{
  "num_hidden_layers": 9,
  "hidden_size": 64,
  "num_attention_heads": 2,
  "num_key_value_heads": 2,
  "head_dim": 32,
  "intermediate_size": 256,
  "vocab_size": 2048,
  "hidden_act": "tanh_gelu",
  "norm": "layernorm",
  "norm_place": "pre",
  "norm_eps": 1e-05,
  "positions": "rope",
  "rope_theta": 10000.0,
  "rope_fraction": 0.5,
  "qk_norm": false,
  "attn_scale": 0.177,
  "bias": "none",
  "tie_word_embeddings": false,
  "parallel_block": true,
  "init": "uniform",
  "init_std_qkv": 0.0625,
  "init_std_o": 0.0625,
  "init_std_up": 0.0625,
  "init_std_down": 0.0,
  "optimizer": "muon",
  "learning_rate": 0.00827,
  "lr_mult_qkv": 0.5,
  "beta1": 0.95,
  "lr_head": 0.0101,
  "max_grad_norm": 1.0,
  "warmup_steps": 200,
  "schedule": "wsd",
  "decay_fraction": 1.0,
  "decay_shape": "linear",
  "final_lr_fraction": 0.05,
  "batch_tokens": 16384,
  "max_seq_len": 512,
  "doc_mask": false,
  "train_tokens": 83140000,
  "max_steps": 5075,
  "dataset": "wikipedia_en"
}
Each number is 500 + 50 x the weight over its row's rms, rounded and kept within 0 to 999. Layers, rows and columns count from 0. Numbers have three digits each. The size before them is the row's rms in percent of the matrix's.

# layer 5 MLP up, 256x64, rms 0.109, rows 79-128, columns 0-63
102:520444496494503543403547467563528440488522500458492438603462563377462490476479547550500524508437482629474475536483571479363476461520571516499519470510517475586500438479548509493458544610504500
094:522469573467470435498502508539516467445536555493533424421429542520449484562524465456410508487514433519569545445468558441526542564610483463477616500496536446456560462493385496418440460559478491
089:605506485552535425506499518538529512536487530631525461407508514515451499554596422566464505550461543554530495479571474500535503467475566459509416458517447435438468441478529522375474523541403482
109:499437472511640464543491524497373642474477477548519402476522522533505552420456512533570429468478483511510481521544513522429579557475544479482476483547498456517509478460511578477525373502457531
116:547531480545477483394435463557539433520501545441498531457480582518431574522438585477445517479448421465424491522560564483491462532445526481509487484558559484420446483456535648520463529473588531
112:412530468554450551428483512465525502484421533440460476462498501569513440582388517593526439537472528540569501464487508464547511413556599554536541457469434437496450444473471578579547493513477564
088:541517427441537438473447472463534474550560446517429461492507471516575481411642520533511573592510473556428430463445539510558484474530479540586505510491457534415506423505540465518413575463473479
098:521483541348526574402505426499488486511520547480501499458579484554557503498463445562501484523485477420565428486419537490519439530516575529601562505510481498504460472427387582537491492447556507
080:551478510548611465431477507490507517572468489483484445505476500437554523437465488529494476467486551356532525468536540493496519419463527471412583600546600506478542485552520536419539485626461468
092:504571511535542537530500542373488426472448463497461593480543438566492453398406474441431458509457433546444467568431527491484547603518490530461503546489467495495573559538512571476492517507598513
113:504549522477523441498456500463540583544474458464521519548514550384466449501488602543451504599542481569548385377426599543533501509468539490518500535464439450454544510430544557512521534556517481
096:508509521466574493426468555419531541481426474494538473515410508483474511525514513412493479456579551585605491423428506471571529457539570433588499471510439575434571517489521557568435433511501456
104:526503542470628423505523543538487459446514564558465493580559528526402437596510494506510471580524511453477546535491522504418545463442444481504516481437516499530449411408539513518478456588570404
087:577522435384533440425384476489522442518528530516544498437430535570445571455457496486531473458474578571606513550510540509466479538536429542523408504582546427545471542495483495524547469509509549
120:548483472520636469408549536493505524494559335580560601492489462427461460514416522549529481415536487578522534471504522468479511479489528434439491549521524451440537501531482428550515522517526529
118:659510566506588478536525459395481497502459545529488496478442461492494466503474470539493532436494511584450487569527536427550587579488542494495353472508548451508490467493547508467501480405447447
125:538541522564607458430577542466490511459536497480510531465447494563506491421473492358454404536536491499489435501542514545539492532536493545593446362511497510568463456506509515593550441540475528
106:587515388409539491462453550584466541449458513456496440499498463558539525565478485555633440545475469507497527502496421502510469472440653518544546453462555525454551454506561508516442466484500472
260:469534482494540479522462536514522509443554521568605543509551461529386479555441402536478489569533486594489521454444543475574568507478454411527390427533520486483455384442471511505486499559559504
112:504474462434504480511564534387533540505461498565515499520472450459509449402477567480549370548549539559543489496494492466619480439475550521496531522441554440567571479508496475609415548496499577
078:534541450481466499392528391500627567499470505484485475512509522561525451513585474512505478468501537511561411460443511601478514533525541511446575495416551420579501494543503498422415541483436433
086:490484502469636520506481568503450585465500581525445427524538541486475550453549473475395506578580534479520554435500455523403545461425550532505516462452531499363517522486506441460563541535509534
111:485524564515592459479418602448585485416474539494489553498486556462513462534571572461599528540444486555625472471468521455489545541524539434459485469466499485457456524444550436585451432561486492
097:515527516474491474496624585566583520478529370586496512499493422540517448544433621464413533512532516510554418431481424487464510516529528391470513430529505482462549461480467498460518540522514498
113:589507443441504437483502551480508507509526541494469424502432523505543492442409492449390484535431493445492426495497484524467557525522523496572456683550513532536494421466518543560600487512447461
111:489571511510506609499433510462518481557454451520487529385430457570520541577529490544434506480473499505480504473490457533515573444496482510490515513493554517448526470369537503632350504499572482
101:586560497514511440464469476498525519529602519564414527440522522471455472507510454551514520477489533502458430462547589520485450478370521531416450520513535511374601505409516539531517445585481547
097:547446508506500522496494533438438504457496529515424547468532545478455556514421510544439439499573500534412413517588592412529438448568604467436431451550477538507474488540537554440483562488592514
097:496534416559515473425522473421526586491473478411469538606477507483554468466532552579537548527535410439593466456528492543407459510472483554525579515527558484432400459514493523490558415541492508
100:522552586585564466509554564463558568466547475537447580509520488584532465453476465498493542515429432417477503497487478408538618487502556469446481455505509452576482393462528445443462526524527419
096:477453569556533489558470540558516532466564451442436424475420542551573639496455495457559485555510521447506427475524532552476443448488462432627513434544508453423532445492527508534469473569477495
099:481348505481551481526620538469554570439527553548454451405444491498505477421575565494493503401611494506510431536538549485535552494479537459494541454489495481513499408562541521463521494462452483
090:526498472418602538570494496414507542508471517485566457502472529497501454339533539573564472432483473432452448442512503494548496486530647427477575502536526518512525482554534459574459491494442492
090:492431512498532537449601576468489560400477418565501478516426559470490482531500440497410545539501449560459543471499509494495439456596548518442587515501509479481445507370468531609468494546448525
090:488487404549481503518495510378529551471577457420520490518482482482570588487490546606491468476470532505512434522426496482529593453503559468500633507569505496529472462463414450466503466499544618
112:515484429491498474599505484564516455507521576549467560523525556547439476429551619555518500493472498530471473510434504499514451520454569473578523363539467410428378514508447567518516510545443493
107:451486596545430485401494509460501448423445500510440472444452541479473513477468589546515462391580501552488469505476533490553609519442626443474449525561447474499505493555535481570587484504538477
109:512548404454568465551535430431551504439534544496537579495530489555440455450449490532524499588498543643528427498441454461558506454536532406446465431481592493562513488529538550566514494482458506
120:456487489453599574535469467513476462489489516453544510460582431533488551470450547469482488518409514515483475472467603535441448528492550489473558465576492429488536474495517599475637565572536380
090:436611497456486534427473615515505487448553509483512406413507556525542461444513452485421474525400492492520506511498494536518482502617521378538491516603511511549434500575556483465445473492545483
086:500433449457526548556523404533562514449500477481462488460482525505533545525409553570461530565573444546541429397485521560544530503463528404415454521525500498531542506558440493526524375586564471
093:511494524514466531494488558591454507523479497569470423491507528580507402448498464508470476523484408462478492458422549551508463435377533528525494637578509533479529534437594563587499465552441519
107:518483497451538426500555425464471519435462460499490541561453496556518497499548552545468484483574449429528511527412586522484501503391485587455501542549542486532449459493605490503363506520470629
097:516528498459506445441546485467490548417507525527553459451573531446514550540447448593460462565451498592478447393455538496471477442459494400455541466529487488508500520498458450583499580554613596
107:520450569466531527482528503454501553487547482465518450474576501514489494542457539530379442470447572502415454455449461534489470584578507513566558392504530570485535437456533482411604546469544410
094:579581527530518466578508583437574446547574417443467451439497449525408412568551444451488485462442476485480426547490531463460463485606535526501568563490519457478541448437502474561458488452515492
096:496528404482535491520431457475526503481539441475486507488469558561521455485490544544530462469466498553501551474385466472516524435422490436552681422590566589519431477483475552479551509533548485
118:502469559502599499533579475431437578503540417535472423531462433420536516462461577533464496567474449497589500416573569456552486472487502556500491438553551492464505526434442520540582555417492477
101:538511560537507590474491483447501509485464539527407490512436378511503483524506527468509534455523551487496414468608470501508504500541536468341481471458601501563497441454440455569505529616520544
092:488502478412548512529559493487555505451500530475610399465594577543424505582414475508373449507485463530458447505469467418539554508488516499488479453514525497460554449497570502575476517619520474
# layer 5 MLP down (transposed), 256x64, rms 0.0267, rows 79-128, columns 0-63
102:471498533529480549574439519554552581536590513438495539500417514499456451461454523452494541582505566532458507537474490432431506567457443463439475550471482428575618530536584467466418504419467442
106:540517512553528521501465598397563444565467499512447594562493400479488480470475622556503512492525493469487472593484434491508423374480574451541393489547484497513426520503492520561484494505474521
091:534543497464436472503524543528554506531500415500580477493592519446543500516429519418599492486421506442529582535482480460559495535515487543475495456417441590557435565520380431565449467461553467
112:544549502548491501529456512500469422464428474579554580467530519458442406464497543469513446508569530552438555604530486602450474453509475517597439487555472485452538532474527394512376494537530489
095:468511526501474439486449528544561482552506513457522536464432494415450433445435627600517493443486497423486561545477494511535510582558612467419506471532471560529527517456532558478412437577457541
110:601505400535401584477483577516496583508424529501508517497495533553447558533421453597443492531500536446503577550504492512537532564520530468485429549449455581426543427457494471475442429480501456
093:492537442494478493523548579440524495516444470512544418473507480398492596501413498446452484452498500484453538599429477451580558437543437488469439558550486580439526459579531516584525525585562472
100:505489530429444635529452391529470519546555543477557482493452468566487475496461430518536524545500517418476502509488517386509442490510526505543489583460469641487535502475555540434401457466535557
088:404442490473501543573414553541491570485551546499465493488504568455507477511506442470427514508523577452492601477417500427460521531461479604419568521559488540488466523497391544572546595453478497
090:504569517516510496555518413579494574612512442557590427453518530461436491472510452502487612501430557453497559455525511417476450491480519480502401505506503459459415485505408541538521544483594547
127:448483571551465548499459477507534604501498526510487484492479513447499416488460473495550524470465623500421535528565431552402536482427513495508581557549424538453529513395554504600425564481466452
101:543469615497514519418556427403620493550498502398500536509517519484506488554510496383538410576477505492461561421565465484462494438519558450489451457489473585496508525514550471580499465521549516
105:423536524603440489555377454426472523438532445465580458501515538544488536537486422524413528543526607536486442480489504560459534483569417473443496551539542464460489455601540547521487511478542455
083:546534525549564508583507454498378514490493521498457517642460502552472499480569534504512608424486505475533397457538480592441461397468484537530540583474472559476478490439552515424503490494504456
113:481469494493408466475454528571524486515480596447501368481451481526642458547473516514574474496461470522445491499451533481559629589476478562497507438445502559523527507549490407554451507448514512
117:465493484495453512414459404553534511575452482434553543432479398471493535480457481566483528475624444527582562578490511392528532603509586461546458451477526510537513563438525519484515490453501514
145:443507529529482512479462448467493514540453412481526521456644480474596533454479466576488437496453467479531444563606446519513467482410608521519500546471580476526510549540526426431450496524588444
120:512417469498489553549628502451592459523516534459482578421451516490577454502431552446548535491433517526470518466534515541521519496426476529451571558465489542459515532571543447470367571448428507
239:443504530511489513530467513527522497516509478597561482575650437473385492568477401453502467561527533522497567561495454487546514519462435446420387491528502559496416449437464487537513477553507543
113:408456442522525445470474560553525451526554518558456460551398449526526586420442481416502547434478465558462485552560424474514503512391594555474533439578472492507544560540524540506535551466476533
084:498495482504436390554474488568455520574457497596494454569552523409469509529503454494549501508495499453410574559445509565512597580453484470400418549516456592513504469474571514540441465455507504
095:471554617547582556460464505508525478478480549571485522548485425433514584443519481477527570542539489453574441476466457516526403582483529529442367522506412474489496394499563478488546472512504527
093:554520488554394520560579492454507494430489588601389486474468426468525562537505609479454529565435527516441490475470538450495443495466482546434534608496461571453487505516571485540464478526449469
091:472515483558558481585455447463544556479452488398514580463404452521465516428457554563532562505576500454514462529479547568528427451435541560410609514452475546496541558476534486542480414456501516
119:469434450558528501472534486486441554597510532491529412593486435472601514521427553465571500509483429598618470474539498532471454456520467382585504498508540504508467482553517489482528473508481391
111:487589482450470414502460455518530539453525475550494507480564459474514532536459490605533491517470485509435471641490388500489525505507457505446455623515498499509513452507503608525366491543434562
091:510509514493516481454541460508381524589448484567464482586503589429513489435502508448554488501464497505465482488518506537513416429479498589546456517533532463480385466431522435598475570623558489
105:460476434435444525567528466433526412550544600508444426540451428550471505531527476476575538596545492528505487452500493492558439455558523547514448439538472452409426501570526549559572555568465518
087:442513505507430471595508543481543517514484456503602487522610518493553458575471499485436383569457497493517503433476562448573500515564529472501456422497552404446524434542492488506638460526485468
100:466493506501441502388504469498528497415494540424455545499548494434411515482655528593514575466509570508471541497568526501451430499487433514551485473541445575409475501484539560479550582531491555
087:512539452473513533496499496504468411468523568516464571518555498480481448522499451429484524508478546498457557544493468443478514441593414511432487553574466510523373489610570466516675479523464516
115:573544446435503593476436432596377615582519505441545439524566487462527554497456379480465480411450492512512492436540509528487515502489545503507517511492527496519537541499527551491571462481523401
102:459472459532568519527435463486498516419616472526529469516568519538522535436439502530522407525511410443493540558495527595469525520441486537510438470507521528425562441493448654429492546439533455
082:588551489609447405499460556477544495497422568481501527448608450437476586553523496499510521405413569526504443521556492588470438527458540517524484520441470515492507457499529495469467543433415561
090:469578436470431529601438464481493551490524594542546485587488613523500521507474438505433530562509467526472529466435472496489452554517447557484522459393438524485439582556498530483484582414546437
104:493510508470521494440508556454502457506480430446559512565568478496497389448536479398523448501663591451555468523553428523566560457494493429540509549507472468528570465529489509431579433521495524
102:504522455494558600562522460483553457484605459504479509511520441490398501570557474569499523459496527526416554570415451462486419516478399538442560401438501500501477505506548608477471517487571526
138:468439560444428495450480475564495459569536474468514419461337559523552545546520478550481524457509413498500511486517530437462491489531574566535562492521494522476523615540444558527380491554521458
125:491526451437557459479476481537458485450563422361551507500458532532509509487512466553553507528511407448500482617483545444625556551448521512527483427483449517540469469507422505478572569481603517
072:522480537430546555538529574500481486506453542530395540517439479466511580416506599546518556472480477466487374444511561443459427435497495534547566601503530483498556508481583539454533494442412466
080:432484497459544524497565463447412497509413418526473504555504490415530506466497484442504490530543489472576519528437462541527527460459537519597498526586374553462457518507606471613597490484482560
095:510508416502525543548459519588480459473440532625539452602433482491472506539494482478458459488490561453400519491448443493607422544470422491488480535500535570594535446487463493544527587451557453
105:551381523470522472526492488514497444502462577525462488442501439505476522480588582512532522448524511562562590582440496437482381507568629509472510470493471495484384531526409486458476526482540535
089:533508472509460400486576469545503468566494457539478543381518486574448513522544493449564508405538500475500562573531454495536614429597378539481466517529481462534530415468497526461519435532453527
114:443543502489532475429442486478538429505446485444583510479456606537432528452465431523513558465574606529457503502500470480485521433452396550542472550485513417534497460522517602539622567522473521
100:566529448525485531556563450476511523534519460414532529504430461545480436522470507515484577430553557427462546418524496539500531465518513454366577516559513413543470454511557535583542503506379430
102:575465417499554596498576494506557477483548508525508528509519484538470450496507590401544576492491502508507518412576530457589436492482424494496473459498392517376540497503493429581573489432501467
115:436397537528478564521538500556557479451560430508510469438465401518568485489451464513556434465504510485493613545544470418514450448445548590527549488537493556520510606473490498479529564391520440
093:489591518474433498530413401524496519455528528478555463495507489469480472472564428498529551391592583483429535583533491494503438630539488469461423477492462579476449505490474603534442497509545510
105:507543490515312534553462430475550457391498492535561596551479475507477432554455492497485476541518506504553612558485450534507523467526558441518518461384463547527532550516460513463470539510451522